config = dict(
    num_hidden_layers=26,
    hidden_size=96,
    num_attention_heads=3,
    num_key_value_heads=1,
    head_dim=32,
    intermediate_size=256,
    vocab_size=32000,
    hidden_act='swiglu',
    norm='rmsnorm',
    norm_place='pre',
    norm_eps=1e-05,
    positions='rope',
    rope_theta=10000.0,
    rope_fraction=1.0,
    qk_norm=False,
    attn_scale=0.177,
    bias='none',
    tie_word_embeddings=False,
    parallel_block=False,
    init='orth',
    init_std_qkv=0.051,
    init_std_o=0.0,
    init_std_up=0.051,
    init_std_down=0.0,
    optimizer='adam_variant',
    learning_rate=0.00327,
    beta1=0.9,
    beta2=0.99,
    weight_decay=0.059,
    lr_head=0.0068,
    max_grad_norm=1.0,
    warmup_steps=433,
    schedule='wsd',
    decay_fraction=0.645,
    decay_shape='linear',
    final_lr_fraction=0.05,
    batch_tokens=16384,
    max_seq_len=384,
    doc_mask=True,
    train_tokens=136500000,
    max_steps=8332,
    dataset='wikipedia_en',
)
Each number is 128 + 32 x the weight over its row's rms, rounded and kept within 0 to 255. Layers, rows and columns count from 0. Numbers have three digits each. The size before them is the row's rms in percent of the matrix's.

# layer 10 attention value, 32x96, rms 0.102, rows 0-31, columns 0-95
099:123155120129118145118156202114160172186088102052138133142156147132117169129121176115090204133117143074134137171088128139179125048086137129131120113093129142136124147110175100130061127133109138116087114120087074112086167100092158119087130093119127094058114114080141175087143075133111080132
115:039166141119159131174104138042119113123159145131203111128096179089175096046116116119112156093104137125133141141124094103142102143134090113136103165056127092146123171127126131149147102138074094121190188170196143137159057096139120126100111116137168094125100135156142141134128145083122113133
095:139131106175099125118053189202120144135128104078107148122126130119195105166099108116123079103131118128156075134057151101088169120112095161101139127087114151164150166166140136136156116179185082109144083153112084109113146190120160115087140124139114046129140137104150136161124180181173118157
101:108086193132100213139123071100090129098154134078127087134155142151134147093136179189099117133079126156133183129144164147074157053127109178146128146131118097111101121127149089163149140146115116099164171135155130136147162096067123133120191189149134075121078114119099110174088163096150149091
090:154175173170095150074134171181117078094140143111138122092140123144165161150147093187110194066085132058078141121118160143125109112113188136129110149196117170159142131100110069147070122173133131113136119165130111158135103157117139107116028106143110088134137166115137131107094113170115155163
123:133119126150133155177156082129100148199085108212094088134121110089154087217117104142104110140115119079099121109159142161076118166119146127118118137127110103142142098098099151147134172203094169133148072194078146177169125168150113114133138175124149069108112127161070126164132149165154118144
095:127087135139174143211081146177152118079102208100114104151121098151129150202159136106104105115132127084121117098167118155111133070158133127129100141150147146130090119083102220146127127179105107132141111049133145041109061165104094130129108109131085106156100140125148124087142115103128103131
105:066102131125120152118152140108115168155036124123065099109088126098159128136102089129149114183125097146133105139144124123166161134118149131123173108143120121224120124080115133133140159146081180114141168148146190146107129158191153112129110151171106109053147110153108138209149167137134194183
103:069147138128150106114131182099120082087165102125153142149110167160117034120127172139208115100146129162118120134134133130088155228123115160117101195113109095126144105157165032146149111169137119126135073145191145076121145121136129141139135117116120085124176151150152105148128180172123147106
097:139086113139177125086151097134159158120184147141127105150135132124106193091113095167190129173147131184136159118055113097112133172082145122132099076096137156131108081103175202098151069105132134126132133129149136089157094156152157156122104055143116106173185112155129141157199113102132102070
098:103154117152123100130154013154155173143086158216108128132121113137108116111109079116188111119132116111146124183109159149138123104202130202125113122148138187121120104148124163098171109114158117096173134136075112178129136140131160107109098131147129111108156185124138157049145134084112140193
092:140113146121153118116077166126128120150181181103118111128141139127111154113087085122145130156121117216081110197071120106178075109162195157121132150185126162166136196121109146107081117151177131111123206095126070177130153073122126079099098100144151159127168152089098123158152132122120100119
102:118060155164123101062055129188080143154123092116187172146154126171137143185090123169176098171126161147085137181114193160123067100141128127136133147154127168158074175155133139105078064128136154099117125138116112113119100158144158136124109138155188127138104173179107143152095096145123114113
096:139160131095139090173122163152171168126106166116131176137121097144089169105166117123121120148152117115123175106132060141183118151160099063112119155122130152085072197144121130114127132142211124157107172105150149140188072096105151159140167118119164178109176085146051141129159157083108149176
094:173173182098170212130168149117088127185163111069183107142097108104135164228095112160080130147137125129121104106156137125115103157092107104132129104108127069123104135151125095155108114150114138150145068173131140151162111155198110140138149099110149047107165091090105136155139178118130150126
096:168155229073139160173170134131064132099101145151156134102161110191141170135154084122113148080141136143107150093113204100119156166136199209166134176109123090129092095144152208115143140116103109099101123122140137150140146133094121130085141078106104127120146085119116136122147146102109080139
095:137132171051114138105128124109118150127108139173129132162136138141103076134108170163131112146073148158113138066125101146078140180071120127149129189169140038094102068107139133108136118142111151164089171149168226127198144111157122095127122162123127190153115127170092139139165095141119155093
114:159127070138129133101099085147149117145162064113111113163138100043165035134116164088124163128174127163107168048131150144070146127121128155128129102114119200085122065096129127125140139115133098106109140106136074169150106108198164134121095111131156115117109116211108157123114112112098090138
100:163137206170221111168157080094091140185138101105140137135146165090169093144116186165163115142112132179114166130136116137088128143164133106125157140178118062113102105131168101158111061158174174121127098096104164160097124164161116129133150203165121117125162123087103130121098119152128096087
097:186096238075079119116129164104096135097174169058127124119155129125106125139145113119148120165162089203113172107140069184118131195121139177139120161062129143123137104145181102084153155114132135144127133138208137090148158130118090161127135147122133174175164119124131106150124113117146116098
105:127143098109108196145117168121107111096222042158162110131162100111154136148115125117167052167096170098142101140162094057167128106147109122080113129189124073142135167131166088119087109166143103138109096116130143162117134199114104105128080079126151144148109183091117112126137149165109152145
097:125186114122096122174054086063133167073147118105120094142125165081149078164116164144155088111124123139130118131100074097122125154094138137143131104154113055085143112142127108161133134150098116121135115176048181096132080075159103154149141107137161126140095141173121121151093119182127214071
098:134157143103103220145102108180088114167130113155123106112175133180086162159122133184137132128135141090102132037099144156108137127142094103171128141104117105115140122106161078171109139162122139143099094110192113166136088077129164152096137206131220161145136176174117121156149108170136139122
097:180168153148184120170116148132111090206157096143089135097163129137107059133127136150171158100092120170127142177187170139158161135117217117146128172095142142172099114175178150136084146161109087120136112172073100096161167097120186120110171121133108118115144091146153128165131092168084121127
085:102147056165123167127090220165158121101121141086056110096135157144128151096110159101155176148093138113125092135170115142093157089130118158084118106077123142147145113092116093123136165124116122136111095115101133097091150158164099125111094174164126136128165173117199125143131071229106169171
096:195130139123080185168169163159155156110132077127099124111115112139096103158131124117101097140139098073151089132197163066168145080174135161095152083141120138067066158168165108156128085142155105118101056125107063127113131163164100158104142128128149109101099093075121089068123132154110137115
089:127074180122093048131103109161086111088116144084119133149157132113182118166139157178128138143126085134114154144098125154159145148105148153095140101117142110107064164168120113099111171208064152137147108156107172087141195076165120097156150195142109060148130133151101116141135121063110165106
098:138138154163146180056096138164173103112202201131156147123176126109130183132144175153209100144126133095153150127105153176178151151104172140102143136089117130122160154135169083133091067120215141143126126111132130095101148097094129122119127064113115168107131152091164144070108101103115155143
098:114121099148106103085159142132156104140153123138137125101125175128148083037172157131072141149161075144164119154083161117141104093134113150129136083117125167111084141119131096132119143081112136117075122098100105107091202172159185165127145101123126053079140133099167132206114204102137077153
111:127142163157119138117180122063128081186060173171098108120114141193177094147113177154150146098113086174119085138156131172077097200116122135147109130183112133123126129135164083130117092138087207094074119116098161132135188139104068140106144143120114088146097120080149133154153170143133132107
090:160150109160171075126142141124133140205132086018184129146138117095104078122095146149111186142174175103122145127104153176078125105086100061124138082091137136119141129125155094108129180107127109147137065156110123114063173132114111177172154131113150069116111135123159147092132089096121107116
117:132215111175214129063147200181139129118090132101157115106116097114089151087072065124145103108097118143154148128146113147153162103153145152111128124255143106175126134167141101128096124128168084115138155149139109152129056162150084122114103133152172103126142136107113115119132116101121120136